Each number is 200 + 30 x the weight over its row's rms, rounded and kept within 0 to 999. Layers, rows and columns count from 0. The size before them is the row's rms in percent of the matrix's.

# layer 6 MLP down, 448x896, rms 0.0519, rows 125-187, columns 0-111
096,182,209,162,194,227,193,195,208,206,225,186,235,177,177,179,144,221,250,218,129,196,148,171,192,201,201,241,180,248,209,223,267,216,228,247,214,190,213,158,223,216,182,135,177,142,207,200,183,224,200,191,248,239,235,230,242,196,175,199,221,210,205,172,214,218,196,232,224,176,210,215,243,195,143,223,166,137,187,187,202,200,216,233,174,119,208,193,253,176,198,184,150,178,247,225,231,234,254,171,167,189,208,179,158,211,184,220,195,152,251,200,168
101,221,204,248,170,174,259,204,205,220,220,222,180,198,237,214,166,182,202,212,191,142,201,141,186,217,205,265,232,186,223,202,202,169,161,207,191,244,178,233,253,182,220,201,233,186,176,212,245,210,186,180,210,142,206,306,208,236,226,231,172,168,218,165,187,187,194,174,161,180,228,195,193,178,183,225,213,150,227,212,204,190,185,229,214,191,163,228,208,156,235,223,179,221,156,220,202,177,234,194,184,205,200,219,231,166,198,240,220,189,169,208,203
104,154,155,234,182,172,164,273,211,214,208,178,181,194,176,168,173,233,179,208,247,164,204,122,186,173,234,152,147,214,166,171,200,147,181,184,199,190,201,219,211,222,202,188,200,152,167,172,204,163,196,153,196,197,220,188,148,157,166,177,197,150,203,227,228,190,240,243,206,173,200,206,182,146,242,167,182,214,196,205,168,139,203,215,155,173,235,218,176,182,197,212,191,243,177,203,177,219,202,191,184,185,191,205,213,171,207,189,163,233,210,210,207
096,203,190,221,183,203,206,234,192,147,273,206,128,156,192,182,170,173,199,146,182,220,157,196,191,220,165,190,269,213,217,157,177,128,216,185,170,204,184,204,220,167,201,209,260,209,199,170,175,167,216,195,174,160,191,213,214,198,177,205,237,249,194,212,198,200,154,195,221,220,180,259,180,213,196,181,200,214,207,194,230,191,203,224,208,216,163,236,188,190,189,215,210,264,190,125,235,187,207,232,220,184,201,209,223,255,121,137,221,224,216,202,200
103,230,257,194,221,192,241,208,238,215,199,183,236,242,201,137,182,219,189,174,195,139,150,186,167,219,181,250,177,200,167,176,167,250,239,190,238,223,206,171,241,209,231,202,205,151,194,184,146,214,219,206,173,198,241,114,187,233,164,225,175,145,206,148,180,243,145,190,218,167,204,156,198,180,132,205,146,192,162,222,244,192,225,250,265,190,204,231,230,256,226,186,156,187,184,260,212,170,205,231,184,204,124,254,210,160,252,190,214,190,238,193,180
097,189,186,195,191,198,191,192,201,200,273,172,223,254,197,224,209,227,201,203,183,190,277,242,209,190,175,165,212,198,183,183,210,210,203,186,212,165,183,155,138,210,197,232,127,165,170,179,199,195,212,165,227,240,218,201,173,237,170,182,258,256,212,180,230,172,204,192,174,191,168,204,183,205,154,117,196,174,230,149,204,208,149,235,207,191,228,279,175,204,162,197,217,161,224,240,146,157,205,247,235,220,192,119,203,252,207,209,131,214,186,162,211
097,154,231,198,216,202,215,213,188,268,222,234,184,156,205,225,200,159,172,215,191,212,209,238,216,189,238,157,206,148,207,199,236,183,194,220,216,220,277,229,239,233,194,191,164,251,206,155,229,194,204,166,213,211,184,190,212,192,234,225,209,204,188,211,197,190,195,178,205,247,185,200,252,189,256,272,262,210,195,222,210,231,209,203,193,179,191,104,195,164,163,214,190,175,175,177,184,186,154,203,178,219,180,180,194,120,186,144,192,194,145,207,222
100,217,200,227,157,200,229,249,202,181,202,226,295,211,185,237,194,210,224,261,254,196,189,227,213,194,226,222,202,206,173,238,207,217,177,213,196,189,151,226,205,237,234,203,249,183,186,168,174,138,207,245,209,215,207,183,211,188,154,214,196,248,159,199,165,182,195,227,227,266,176,206,168,212,174,241,253,206,198,241,166,187,209,222,200,176,176,177,200,185,194,184,179,144,176,232,194,239,279,171,238,195,179,208,190,150,184,222,251,182,153,193,165
095,192,163,180,184,165,233,212,240,144,152,103,253,266,252,195,205,228,107,211,166,223,231,214,197,209,202,230,214,221,200,210,242,183,233,174,180,184,197,189,226,236,189,179,164,138,226,170,203,206,194,236,217,192,213,198,240,168,228,232,202,196,204,162,235,190,217,195,219,166,203,223,233,191,152,184,174,209,240,205,179,245,228,233,193,205,214,204,189,223,208,223,181,233,232,272,217,187,223,208,214,189,191,188,252,211,202,211,198,175,192,218,210
095,209,218,236,193,146,159,220,208,223,204,183,191,167,136,272,198,229,190,177,259,176,201,178,219,216,234,203,190,172,191,303,256,302,194,166,241,183,225,210,200,151,176,199,198,254,230,183,204,192,203,186,188,245,220,165,182,207,155,206,251,189,201,230,182,206,238,241,215,215,257,209,227,227,193,199,231,204,203,184,166,220,141,154,176,172,196,182,219,223,157,219,181,206,224,180,117,224,187,218,200,242,251,258,202,180,242,194,118,190,203,259,243
095,213,239,233,199,195,201,293,182,215,244,192,215,175,202,177,193,236,208,233,229,201,158,207,210,179,220,230,228,219,218,194,222,171,191,165,190,208,191,166,255,164,160,199,193,212,234,210,219,195,190,133,178,190,255,194,180,188,179,235,138,208,225,196,158,176,239,169,190,200,206,238,199,194,131,213,160,202,195,186,189,202,265,148,187,169,194,214,159,222,220,204,179,212,216,224,241,211,201,196,203,207,254,220,226,216,239,224,155,251,120,161,192
101,167,166,200,191,180,215,242,181,215,208,187,232,236,193,216,214,251,183,199,203,195,208,167,174,202,180,200,80,197,157,172,201,236,212,182,221,165,215,243,144,257,199,221,162,180,139,231,180,203,174,203,255,184,176,169,209,215,229,191,178,270,260,208,132,255,191,179,195,190,165,275,170,184,183,204,210,225,206,188,211,186,212,228,209,174,199,243,190,209,197,219,197,251,214,176,198,208,214,219,228,198,163,205,193,206,174,194,188,234,180,202,194
094,179,203,151,209,182,159,154,202,215,189,183,218,197,240,223,130,218,216,247,178,175,243,202,197,217,225,207,212,248,207,210,183,201,174,208,220,167,158,195,197,182,165,152,189,219,188,219,159,163,244,231,194,226,251,206,209,229,189,254,137,144,234,155,158,213,251,186,244,201,181,213,179,211,204,189,176,202,200,223,246,208,176,227,161,228,224,233,187,222,157,181,185,213,238,153,200,235,261,216,218,214,198,158,205,187,283,162,185,229,197,178,196
099,198,232,158,175,200,207,196,203,210,169,200,231,203,197,230,172,168,189,200,232,167,213,206,170,189,229,224,124,164,138,195,168,198,212,205,200,194,205,166,185,250,193,197,175,249,208,172,169,199,163,190,189,224,130,221,216,223,220,212,257,192,204,190,186,195,172,175,182,206,216,197,176,197,232,161,168,184,214,242,201,241,230,193,202,197,164,197,163,193,203,253,195,239,242,183,179,164,197,213,191,236,202,172,206,172,187,185,179,202,200,202,201
097,172,210,130,169,244,183,177,201,207,154,207,193,204,166,278,220,201,222,242,163,212,188,223,168,189,206,242,236,232,198,228,191,134,234,190,178,171,209,177,211,223,168,182,233,262,212,253,229,199,188,202,197,149,257,223,253,190,191,233,199,200,193,178,246,196,203,228,209,159,167,279,182,175,209,180,237,162,217,206,233,224,215,230,174,203,223,172,170,252,221,178,191,201,194,195,173,203,225,231,206,163,203,205,220,197,232,165,216,174,219,222,217
099,171,188,250,163,225,221,242,235,194,203,204,174,208,169,192,207,239,143,162,187,199,234,228,155,212,271,202,222,223,193,192,208,237,147,214,187,266,202,192,192,233,226,211,302,186,185,233,177,201,201,215,248,157,211,173,263,202,196,220,174,234,219,213,218,191,211,159,199,222,221,180,208,163,210,209,118,184,209,198,178,223,151,225,213,179,180,147,149,201,184,218,196,210,268,187,177,188,202,171,210,200,189,226,190,209,122,191,215,211,147,158,238
096,192,220,179,207,217,206,172,205,206,204,228,185,162,217,200,261,216,119,179,212,192,180,137,175,201,204,203,232,216,207,207,210,211,169,171,218,209,189,220,206,222,145,216,241,171,219,225,250,158,236,220,199,244,195,213,253,155,220,197,216,238,176,200,207,225,194,178,217,223,207,213,190,160,183,209,177,239,227,218,227,182,213,166,217,214,166,168,206,210,188,208,199,189,240,160,203,254,260,149,183,152,192,193,190,243,156,203,212,197,162,212,200
098,254,172,172,222,243,185,151,182,257,194,169,241,206,245,210,245,133,235,171,176,194,183,238,175,211,230,185,226,194,142,240,154,206,243,197,191,227,181,176,215,161,241,226,187,191,222,201,211,208,230,193,152,205,178,206,220,180,184,178,213,236,255,170,236,171,221,249,200,171,210,136,164,178,242,169,211,230,227,256,231,198,216,220,186,290,237,194,251,198,190,171,222,209,168,223,147,209,231,201,174,238,243,186,215,207,250,256,211,178,224,267,221
102,247,215,194,168,170,183,162,185,208,235,172,224,206,205,254,194,198,221,169,206,188,174,208,151,199,220,229,218,145,254,199,209,190,198,204,130,183,172,222,217,179,232,188,148,217,181,165,184,210,144,133,236,250,228,233,185,208,175,199,234,217,179,182,204,169,240,230,156,204,198,143,215,209,212,186,211,216,247,192,177,187,222,187,198,144,159,200,250,191,204,174,180,193,145,172,235,166,169,203,188,184,167,229,184,186,226,207,251,189,240,189,205
095,164,172,196,228,192,213,215,203,182,167,213,190,216,202,180,197,221,240,206,216,213,196,235,266,216,178,141,160,187,196,220,210,229,152,237,174,226,195,179,171,211,227,174,173,232,202,174,170,220,193,273,179,228,195,218,245,234,228,237,180,192,179,237,173,200,218,249,198,221,178,249,189,153,232,155,244,217,209,212,234,230,220,193,211,148,194,219,201,240,151,237,171,255,216,213,222,232,209,193,196,244,191,185,193,209,212,227,225,233,230,152,205
094,270,281,179,211,200,195,195,252,201,245,157,156,182,153,178,196,226,244,212,174,230,194,219,245,186,197,155,195,154,231,237,215,197,245,211,265,200,172,152,180,208,205,221,187,252,166,182,182,247,210,203,199,216,214,229,183,212,252,175,271,170,200,229,139,257,239,228,185,210,250,205,215,137,230,187,229,237,219,213,232,255,265,205,199,171,219,155,201,222,184,178,124,154,167,180,197,203,174,169,231,275,254,200,240,171,229,211,190,199,213,197,211
092,234,263,205,186,158,211,220,232,171,190,199,182,193,228,182,180,192,164,181,224,195,234,224,229,213,161,211,164,186,180,201,146,169,200,221,179,201,198,211,203,159,215,207,289,207,200,208,224,198,184,237,238,236,164,173,248,152,242,221,197,239,180,266,170,183,127,140,146,188,234,182,159,168,191,157,250,209,255,147,189,176,201,177,203,237,241,188,210,190,218,278,219,175,197,208,207,153,199,197,202,211,262,271,208,231,139,202,187,171,207,226,163
091,207,200,216,217,265,205,174,219,209,202,172,250,162,187,217,189,247,173,203,160,203,183,193,227,207,219,225,238,204,193,258,198,235,194,151,223,200,298,159,185,221,234,220,195,182,205,179,198,221,176,194,193,183,184,234,180,222,171,198,226,175,195,253,191,222,189,207,230,185,147,150,233,162,229,238,218,211,236,281,150,191,184,159,190,190,238,182,169,156,202,184,188,189,158,187,190,143,160,210,239,222,247,223,259,181,208,223,229,197,221,230,158
094,183,245,183,175,241,189,185,271,163,223,145,196,212,222,200,163,194,206,184,201,191,204,246,189,212,158,239,177,160,190,192,135,205,207,229,170,258,173,193,225,251,241,178,238,200,154,191,211,218,130,221,206,179,176,129,185,198,182,255,230,215,151,207,209,162,223,216,197,170,156,192,239,190,216,156,196,177,221,147,167,204,156,174,221,178,181,190,222,203,254,195,232,179,232,239,157,216,193,230,179,208,233,173,212,234,128,191,171,226,221,220,191
098,216,187,218,172,237,198,173,184,193,181,172,189,233,169,200,177,197,169,208,137,223,163,197,204,182,188,184,254,247,214,200,166,174,197,211,179,211,194,193,150,146,162,178,179,210,171,211,239,214,189,236,167,190,211,245,156,170,212,199,245,218,216,194,201,208,148,233,186,249,133,199,209,250,178,218,211,198,191,181,194,225,210,206,173,202,173,217,211,157,196,199,228,145,232,174,168,242,214,185,210,206,225,185,181,213,192,202,170,152,188,244,199
106,221,185,246,182,219,193,141,217,203,220,172,200,188,208,252,224,197,248,232,210,165,196,228,173,142,169,217,150,221,216,198,216,179,215,214,182,220,210,158,192,173,147,184,196,154,187,205,193,158,226,173,120,219,191,264,188,226,207,198,236,167,199,222,244,210,180,210,225,246,151,160,162,184,189,216,202,193,143,185,178,206,180,249,171,225,150,232,225,205,166,175,180,244,205,201,192,152,192,123,217,178,232,167,175,150,178,235,165,199,201,161,195
102,234,212,169,141,215,236,167,240,221,222,206,199,188,210,178,162,215,180,176,186,192,208,165,166,278,160,198,233,176,199,150,163,163,222,191,230,212,160,186,234,208,197,211,216,181,183,220,166,185,269,154,178,140,220,223,189,184,197,149,174,189,188,167,164,229,159,183,272,237,228,223,179,202,203,190,171,181,156,189,224,241,241,248,156,172,239,177,174,182,261,226,238,159,215,212,230,275,157,244,164,239,144,194,166,250,191,224,207,164,236,197,221
105,202,208,184,230,176,218,211,168,208,199,215,196,243,183,204,201,242,210,229,218,217,228,223,224,205,129,229,248,141,186,98,182,171,214,165,316,194,191,221,229,158,236,201,186,239,181,179,202,230,192,164,278,214,252,208,192,276,158,227,226,185,196,181,221,151,192,210,227,174,248,233,209,246,231,207,268,207,187,205,200,214,190,266,240,197,195,188,200,197,198,146,215,204,197,229,187,198,250,280,251,204,164,183,134,196,195,157,154,224,252,222,267
093,186,168,192,231,128,181,213,203,177,160,221,217,198,197,225,173,196,215,163,204,185,184,242,212,192,234,239,156,201,189,221,269,207,220,179,179,228,172,203,251,175,181,215,186,214,246,130,157,197,163,204,142,216,138,204,242,225,186,203,251,184,232,195,239,219,227,194,167,193,186,156,233,193,212,253,237,223,255,172,199,181,254,184,227,209,232,177,185,184,179,211,220,169,224,237,206,209,247,215,153,215,185,188,165,184,177,212,208,232,162,230,176
097,211,208,203,220,228,225,203,198,169,140,208,209,269,192,208,178,151,204,156,193,237,207,235,217,215,174,277,175,262,170,210,166,185,209,148,252,163,177,209,194,220,189,244,204,200,186,228,200,204,208,139,194,207,143,153,203,210,196,121,206,124,176,207,195,153,197,172,164,191,164,190,199,166,200,191,219,127,210,259,200,177,173,209,191,192,227,197,163,152,211,116,190,212,184,263,205,178,253,178,196,203,140,177,207,267,217,160,156,221,198,227,237
095,210,162,158,212,138,255,161,209,204,220,152,242,200,149,188,173,212,185,143,171,241,246,249,156,170,206,220,197,191,211,205,188,185,225,213,235,234,178,216,191,171,186,253,193,193,198,232,252,151,263,240,184,241,199,194,179,187,165,227,207,225,242,186,207,186,202,105,182,171,204,233,199,215,149,232,184,213,221,191,173,254,250,206,230,180,228,192,198,234,207,164,220,182,169,197,208,198,221,226,231,173,210,201,204,223,205,211,187,192,234,212,192
097,170,237,205,262,155,207,214,195,220,229,183,223,213,196,186,218,172,201,182,181,235,195,264,188,246,222,275,206,213,206,222,195,183,225,171,237,201,181,207,236,191,196,185,216,191,185,214,218,240,202,185,203,219,236,194,165,220,218,179,251,171,205,192,232,209,212,212,190,212,198,161,240,207,235,173,194,229,244,201,173,185,213,207,159,232,146,140,164,223,236,172,234,192,201,170,218,230,180,157,171,190,253,200,201,261,194,258,217,190,202,210,190
095,237,170,148,228,153,143,198,202,213,245,166,164,186,210,172,217,212,196,221,204,247,202,187,265,187,208,193,218,172,222,246,240,225,173,178,169,166,146,195,244,236,153,138,186,206,239,264,193,190,220,215,214,208,210,218,184,210,214,177,213,248,240,249,209,204,210,215,179,227,197,217,243,193,193,209,182,212,212,262,214,191,178,160,192,230,202,179,212,169,208,223,183,229,202,170,239,219,197,258,194,223,174,249,197,274,211,215,178,161,232,151,196
095,147,207,224,266,168,205,216,252,178,179,203,218,257,181,176,221,173,223,218,205,229,217,232,183,131,228,209,207,193,124,142,213,205,267,182,238,198,198,208,178,196,190,128,191,162,223,158,185,177,207,200,199,228,236,184,201,144,222,160,158,196,240,205,177,166,146,158,208,214,190,181,258,217,230,180,195,195,189,140,222,170,229,217,190,213,203,199,201,197,161,177,178,233,246,147,186,186,185,231,238,154,194,198,204,194,203,226,165,143,238,235,152
096,206,175,220,222,188,203,223,168,203,244,141,223,214,112,263,191,170,243,203,222,170,219,181,202,175,224,179,210,203,190,235,220,230,194,223,219,186,215,144,202,230,206,205,196,209,218,243,160,240,240,192,185,234,172,188,189,173,153,204,197,192,213,222,236,167,213,212,225,237,181,190,213,217,228,158,223,212,153,192,259,200,155,187,224,201,171,253,199,195,217,251,207,218,173,209,208,218,162,206,173,191,159,160,262,262,251,223,196,163,179,217,169
098,217,175,170,221,209,200,183,181,141,221,198,148,197,250,199,198,163,236,217,210,150,254,278,239,217,199,184,196,193,196,150,212,262,182,171,203,161,224,184,171,205,236,177,189,242,192,195,152,198,224,182,140,172,237,145,207,195,215,170,196,226,212,209,214,233,199,220,191,155,234,212,175,203,177,210,175,211,227,246,194,228,199,250,218,252,215,172,135,251,224,184,204,199,205,160,214,177,183,220,208,234,188,247,164,169,212,201,205,162,249,218,208
101,246,191,165,212,215,179,186,165,179,188,197,260,196,240,203,198,184,259,232,200,191,263,246,179,195,197,226,219,203,198,191,149,159,258,280,195,204,187,218,216,151,202,196,186,219,150,210,147,225,207,198,175,229,170,204,220,256,158,240,215,179,201,208,190,170,236,191,158,214,248,185,215,227,212,196,220,234,261,173,205,173,214,244,193,239,263,224,196,188,175,160,232,229,212,169,194,206,257,257,208,200,185,159,154,196,237,232,209,215,221,224,225
095,173,194,243,182,199,201,234,170,217,161,192,212,209,200,213,205,246,226,265,194,197,169,193,231,198,189,220,196,214,222,288,224,207,180,234,177,251,199,210,213,185,168,191,190,178,210,204,207,218,190,127,220,252,220,229,173,154,199,208,213,199,187,245,142,165,190,152,168,261,195,228,196,241,171,225,209,167,251,218,219,209,218,197,245,198,178,197,189,195,178,235,187,152,214,198,161,232,193,183,193,190,234,179,176,184,198,176,158,232,180,236,170
090,193,164,257,198,119,221,190,178,253,207,198,194,187,195,159,174,143,175,218,169,178,268,213,188,226,189,227,261,187,187,234,173,168,203,196,187,226,182,210,204,194,226,207,187,186,147,239,267,268,193,215,211,196,149,210,214,181,149,160,245,182,221,210,218,213,214,191,233,212,179,196,200,179,165,209,222,182,192,247,281,212,202,180,243,249,221,215,181,144,224,213,222,167,213,179,228,190,202,201,205,206,185,211,200,138,135,197,155,236,189,178,239
102,152,218,209,252,238,165,199,226,178,181,214,230,191,188,198,172,187,212,190,212,225,200,241,177,260,229,222,248,248,182,202,196,194,191,260,215,210,232,190,161,178,202,230,230,206,203,217,162,174,179,179,182,180,164,205,211,207,165,233,198,238,236,196,152,195,196,178,211,198,233,207,247,206,196,181,185,241,138,186,173,173,168,217,211,202,184,172,198,221,251,177,244,168,240,233,208,220,213,179,225,182,257,139,227,229,153,115,206,212,197,191,204
108,195,201,165,231,266,196,166,121,173,162,217,219,224,209,185,201,154,175,165,160,194,212,239,197,250,167,203,166,203,209,188,125,215,216,227,157,173,183,216,172,222,198,218,196,192,126,196,171,188,215,211,234,215,203,195,207,153,198,179,185,214,159,261,242,198,242,209,190,218,226,213,199,227,150,181,215,217,215,219,218,151,228,166,224,253,198,212,203,191,156,203,187,243,193,174,174,177,253,208,171,186,245,264,216,270,221,184,206,189,203,142,247
100,173,199,178,207,185,221,210,199,231,216,194,150,206,163,220,257,180,176,228,231,188,198,169,196,185,187,183,160,178,205,220,225,224,224,174,201,161,241,197,214,224,225,162,217,228,214,195,242,148,206,245,224,212,194,207,140,163,166,196,175,223,162,177,231,203,210,236,172,280,232,231,187,235,210,156,200,179,177,179,181,187,140,184,222,186,148,195,164,201,217,194,175,235,220,221,155,196,190,134,198,168,222,261,196,185,216,137,185,221,235,168,169
095,196,181,205,201,124,208,209,223,159,229,210,220,149,171,184,218,229,206,207,229,249,164,219,241,172,213,160,243,233,180,190,240,213,139,207,150,197,263,175,218,200,199,189,164,158,217,222,198,196,248,200,173,260,180,223,175,199,233,210,206,236,230,192,149,201,145,175,240,204,164,194,191,165,222,223,173,173,182,194,146,201,213,215,238,230,175,154,170,208,227,232,152,177,192,179,214,202,218,166,223,206,191,193,168,207,186,229,168,249,172,185,256
096,183,233,152,202,238,209,217,183,194,193,246,168,205,244,226,266,160,157,198,184,184,250,153,246,169,219,192,190,188,153,224,195,192,207,210,171,209,221,242,184,197,188,151,196,207,188,233,210,140,203,202,232,229,147,159,207,169,176,180,203,135,193,145,154,197,223,206,196,224,234,181,174,162,175,185,187,179,215,219,227,178,192,262,216,198,202,173,194,207,249,214,200,174,187,221,213,190,244,168,194,180,226,136,159,182,218,228,195,116,181,222,182
095,218,197,134,199,186,195,211,140,183,174,197,163,209,242,226,184,242,197,170,204,187,208,210,216,267,214,195,222,221,200,172,192,183,194,237,235,253,198,201,243,172,181,270,213,185,259,183,191,183,150,239,210,190,197,146,177,107,244,181,236,184,145,229,161,213,212,168,212,223,212,226,213,250,215,172,251,179,196,195,246,157,157,180,217,248,206,205,146,215,189,185,201,194,183,175,172,190,202,207,155,157,194,212,153,203,236,186,221,182,237,195,197
096,185,197,221,180,236,203,232,231,199,159,195,157,134,231,213,217,270,178,188,180,211,247,154,255,189,141,203,211,147,173,239,151,181,201,206,201,209,226,177,243,203,250,171,202,200,188,155,198,186,163,212,214,153,241,186,204,188,261,229,139,215,182,160,183,173,202,221,157,225,240,187,190,131,170,198,155,242,241,186,207,218,170,195,202,197,206,185,185,186,201,239,185,220,212,141,206,249,173,164,188,226,190,232,205,208,140,216,178,196,199,168,209
095,155,212,237,204,215,224,225,251,252,211,227,212,194,159,207,168,163,122,213,137,122,131,127,214,168,182,189,256,186,233,234,235,232,210,225,205,229,187,136,177,197,174,233,218,224,244,205,226,219,218,198,186,255,152,226,217,100,170,178,192,210,195,183,235,207,194,223,197,165,228,197,160,223,203,188,204,171,211,234,191,266,200,191,160,185,220,190,153,226,188,175,80,186,196,173,208,215,186,181,187,232,152,209,224,178,214,237,200,208,228,182,223
102,205,210,179,239,202,202,279,230,220,167,183,184,178,210,160,192,215,230,210,170,178,212,212,205,201,324,241,175,202,232,258,182,227,182,240,218,160,221,190,181,145,211,184,202,189,227,175,186,195,255,207,246,230,198,187,233,222,230,133,213,191,228,201,179,226,193,140,182,234,109,155,185,160,182,157,192,153,242,181,223,183,181,204,221,175,179,173,219,211,169,169,175,198,195,195,189,157,199,217,209,216,172,230,225,179,206,225,215,211,240,230,219
097,186,161,225,166,207,123,222,188,230,207,239,155,226,183,179,199,181,241,230,228,229,200,171,211,169,222,212,198,213,196,239,243,210,197,197,220,228,204,225,151,266,281,212,206,239,237,152,195,232,186,162,191,223,227,203,194,176,181,194,159,190,224,214,207,215,182,244,206,185,203,171,157,173,215,191,218,160,228,227,173,175,149,215,175,152,159,223,168,169,183,147,268,175,228,205,178,156,239,196,177,184,194,162,215,194,196,235,210,183,186,168,190
100,234,214,230,182,220,220,199,194,219,181,240,209,224,245,218,199,233,183,222,204,173,184,223,242,159,209,188,230,201,238,129,189,229,208,192,203,207,207,204,175,216,178,223,189,208,190,178,224,220,209,191,234,263,203,195,216,246,201,174,138,199,196,165,186,223,197,189,232,190,223,183,191,168,195,218,182,158,194,193,206,227,180,237,240,173,239,198,199,224,195,214,195,176,243,251,181,200,148,232,245,179,162,227,212,182,165,224,239,177,228,201,228
103,241,205,236,179,216,126,252,185,127,227,180,159,176,247,161,169,209,195,181,226,188,202,228,232,182,208,191,164,218,193,176,197,190,196,170,221,207,202,221,142,218,194,176,224,214,174,183,178,199,200,182,253,216,224,156,218,155,187,169,192,133,143,206,193,187,165,224,213,177,186,179,194,211,220,216,161,138,224,251,234,139,218,223,219,188,173,208,212,247,185,192,162,176,180,158,179,184,205,133,187,151,177,176,211,186,117,204,228,203,215,219,200
100,176,220,120,199,159,198,173,195,205,213,177,164,238,175,203,230,198,208,195,138,202,215,266,173,191,181,216,179,178,230,221,165,182,174,180,202,249,217,177,242,146,209,219,194,213,197,231,204,150,189,186,237,190,223,300,231,190,192,182,207,195,237,187,135,188,195,195,173,206,218,177,201,193,240,207,179,236,171,186,225,189,185,223,244,194,267,181,235,202,181,196,186,198,251,240,246,117,201,220,243,175,134,250,168,191,190,167,225,178,234,171,165
109,186,182,232,227,223,199,160,157,203,185,222,208,195,194,201,190,206,184,170,187,199,259,209,233,264,169,220,204,185,217,183,178,162,227,206,241,187,214,213,159,145,191,254,240,239,162,238,221,195,165,188,213,180,227,199,182,177,194,181,239,250,222,198,172,215,204,181,195,190,232,193,199,222,243,170,194,216,162,208,209,180,205,191,203,221,226,172,152,196,215,127,182,204,208,216,164,141,187,214,201,168,218,238,158,209,213,193,184,282,220,237,270
102,224,149,185,184,218,171,150,238,206,195,191,183,203,172,193,146,200,257,212,260,189,198,211,195,231,178,215,192,154,230,203,219,194,200,186,140,255,212,238,225,206,175,173,173,187,211,215,186,229,189,192,224,154,258,170,157,155,238,165,169,197,217,179,238,203,182,189,210,213,201,136,223,245,267,228,206,228,222,237,206,214,167,186,206,207,200,241,147,145,258,222,217,167,224,236,193,174,223,198,226,144,146,196,217,211,210,176,191,185,235,190,211
099,198,204,141,209,230,188,149,170,175,214,146,203,233,213,231,212,127,216,184,235,180,206,186,202,236,207,229,212,210,201,222,212,209,185,175,221,192,163,174,283,208,230,177,162,173,162,160,182,162,223,197,216,219,163,164,195,164,187,201,198,138,224,183,175,223,228,221,197,223,135,221,201,140,152,232,190,211,185,211,186,185,216,219,197,177,197,179,191,163,180,206,214,213,202,212,219,156,151,169,216,197,211,209,219,175,191,233,177,196,277,196,174
097,217,187,185,220,141,165,226,166,147,216,160,178,224,163,164,171,274,170,216,224,209,267,225,179,175,218,180,161,189,183,162,200,243,215,190,250,188,174,192,195,185,213,213,246,247,231,183,244,166,254,243,222,194,159,198,166,183,238,210,210,174,146,242,197,201,208,223,236,122,190,249,187,197,193,165,224,213,199,195,206,242,151,224,271,159,157,181,184,181,135,175,167,178,244,239,239,254,263,249,205,191,208,205,207,236,249,208,248,174,164,201,199
099,222,205,212,199,215,202,161,155,219,201,196,187,213,214,198,213,213,157,164,251,210,209,180,185,217,249,197,162,175,188,209,179,214,204,253,214,219,132,213,239,176,150,217,208,195,192,204,175,233,149,157,184,157,175,165,235,186,168,147,260,207,185,230,192,269,190,229,200,186,226,166,165,191,188,149,199,209,150,293,210,225,157,191,154,228,245,192,151,160,218,239,226,195,207,183,197,208,190,215,238,212,267,244,216,188,186,199,169,258,200,204,158
098,185,222,160,216,180,150,221,206,205,223,161,153,184,253,213,163,219,216,152,191,141,225,177,167,237,196,241,232,224,185,199,206,257,207,138,212,197,208,172,248,214,181,216,192,199,189,211,195,209,194,195,198,178,231,180,199,200,244,172,195,199,269,188,186,208,205,223,262,253,192,227,133,203,201,241,222,198,196,180,164,225,177,227,230,150,203,235,208,218,184,189,232,205,201,233,216,162,138,217,242,195,166,190,188,186,180,208,240,195,220,191,163
093,179,191,188,203,255,204,183,210,200,199,208,186,178,187,229,216,203,202,210,157,203,153,198,238,165,219,204,226,182,168,164,197,193,209,171,204,148,236,154,204,198,223,188,225,176,267,222,240,145,226,198,245,220,215,181,207,181,227,211,224,228,196,130,190,181,260,148,184,158,199,174,222,222,192,187,168,229,191,255,222,204,187,265,181,193,213,202,172,212,210,234,199,171,166,198,170,129,247,223,241,183,255,213,159,221,186,210,215,204,254,173,216
094,216,214,187,189,173,189,179,195,199,224,190,180,254,190,162,201,183,190,211,139,193,244,225,215,175,211,143,152,230,159,183,226,208,234,223,194,205,183,152,191,240,198,177,204,221,217,248,225,182,232,166,148,180,196,205,124,244,201,182,229,194,188,223,167,163,235,191,198,193,174,212,223,215,224,209,198,212,177,207,137,266,227,203,209,185,159,145,197,164,246,203,200,167,211,232,228,192,237,213,197,217,126,236,187,173,263,225,205,178,154,150,215
098,225,231,200,188,169,200,196,153,212,240,206,256,193,181,169,199,269,180,235,236,241,250,206,278,162,239,146,251,167,198,199,193,210,231,205,202,179,223,221,171,191,252,172,219,191,191,206,153,211,242,241,195,180,224,228,186,231,211,266,204,199,248,207,217,269,193,182,187,232,236,234,175,199,201,218,268,195,177,164,205,217,184,162,199,170,190,180,150,145,178,232,238,212,198,208,183,169,157,235,194,208,183,210,230,171,202,212,153,222,208,211,267
099,253,166,209,133,194,143,238,187,240,214,208,212,218,226,206,191,259,186,213,229,198,152,238,206,156,197,130,252,202,184,241,224,217,156,200,184,237,203,240,216,169,219,233,207,208,176,219,153,206,152,165,184,220,196,165,190,171,235,215,199,193,198,159,202,239,148,182,200,192,213,182,155,172,234,145,160,217,238,168,182,157,216,235,175,199,174,217,216,275,198,195,190,225,179,159,151,192,147,222,244,172,214,217,165,187,224,172,140,192,206,227,208
098,215,172,156,213,211,220,183,196,222,219,237,212,210,138,174,211,178,168,169,261,259,176,184,194,178,165,206,175,181,262,150,199,192,203,146,221,204,231,161,166,203,212,203,176,162,210,254,186,181,195,240,202,187,216,190,188,205,212,236,161,213,160,173,179,281,202,155,234,192,193,185,196,209,198,221,198,195,211,240,147,197,201,191,167,252,132,176,200,213,133,189,185,192,147,220,210,205,185,200,189,199,211,155,199,232,219,263,200,217,235,220,237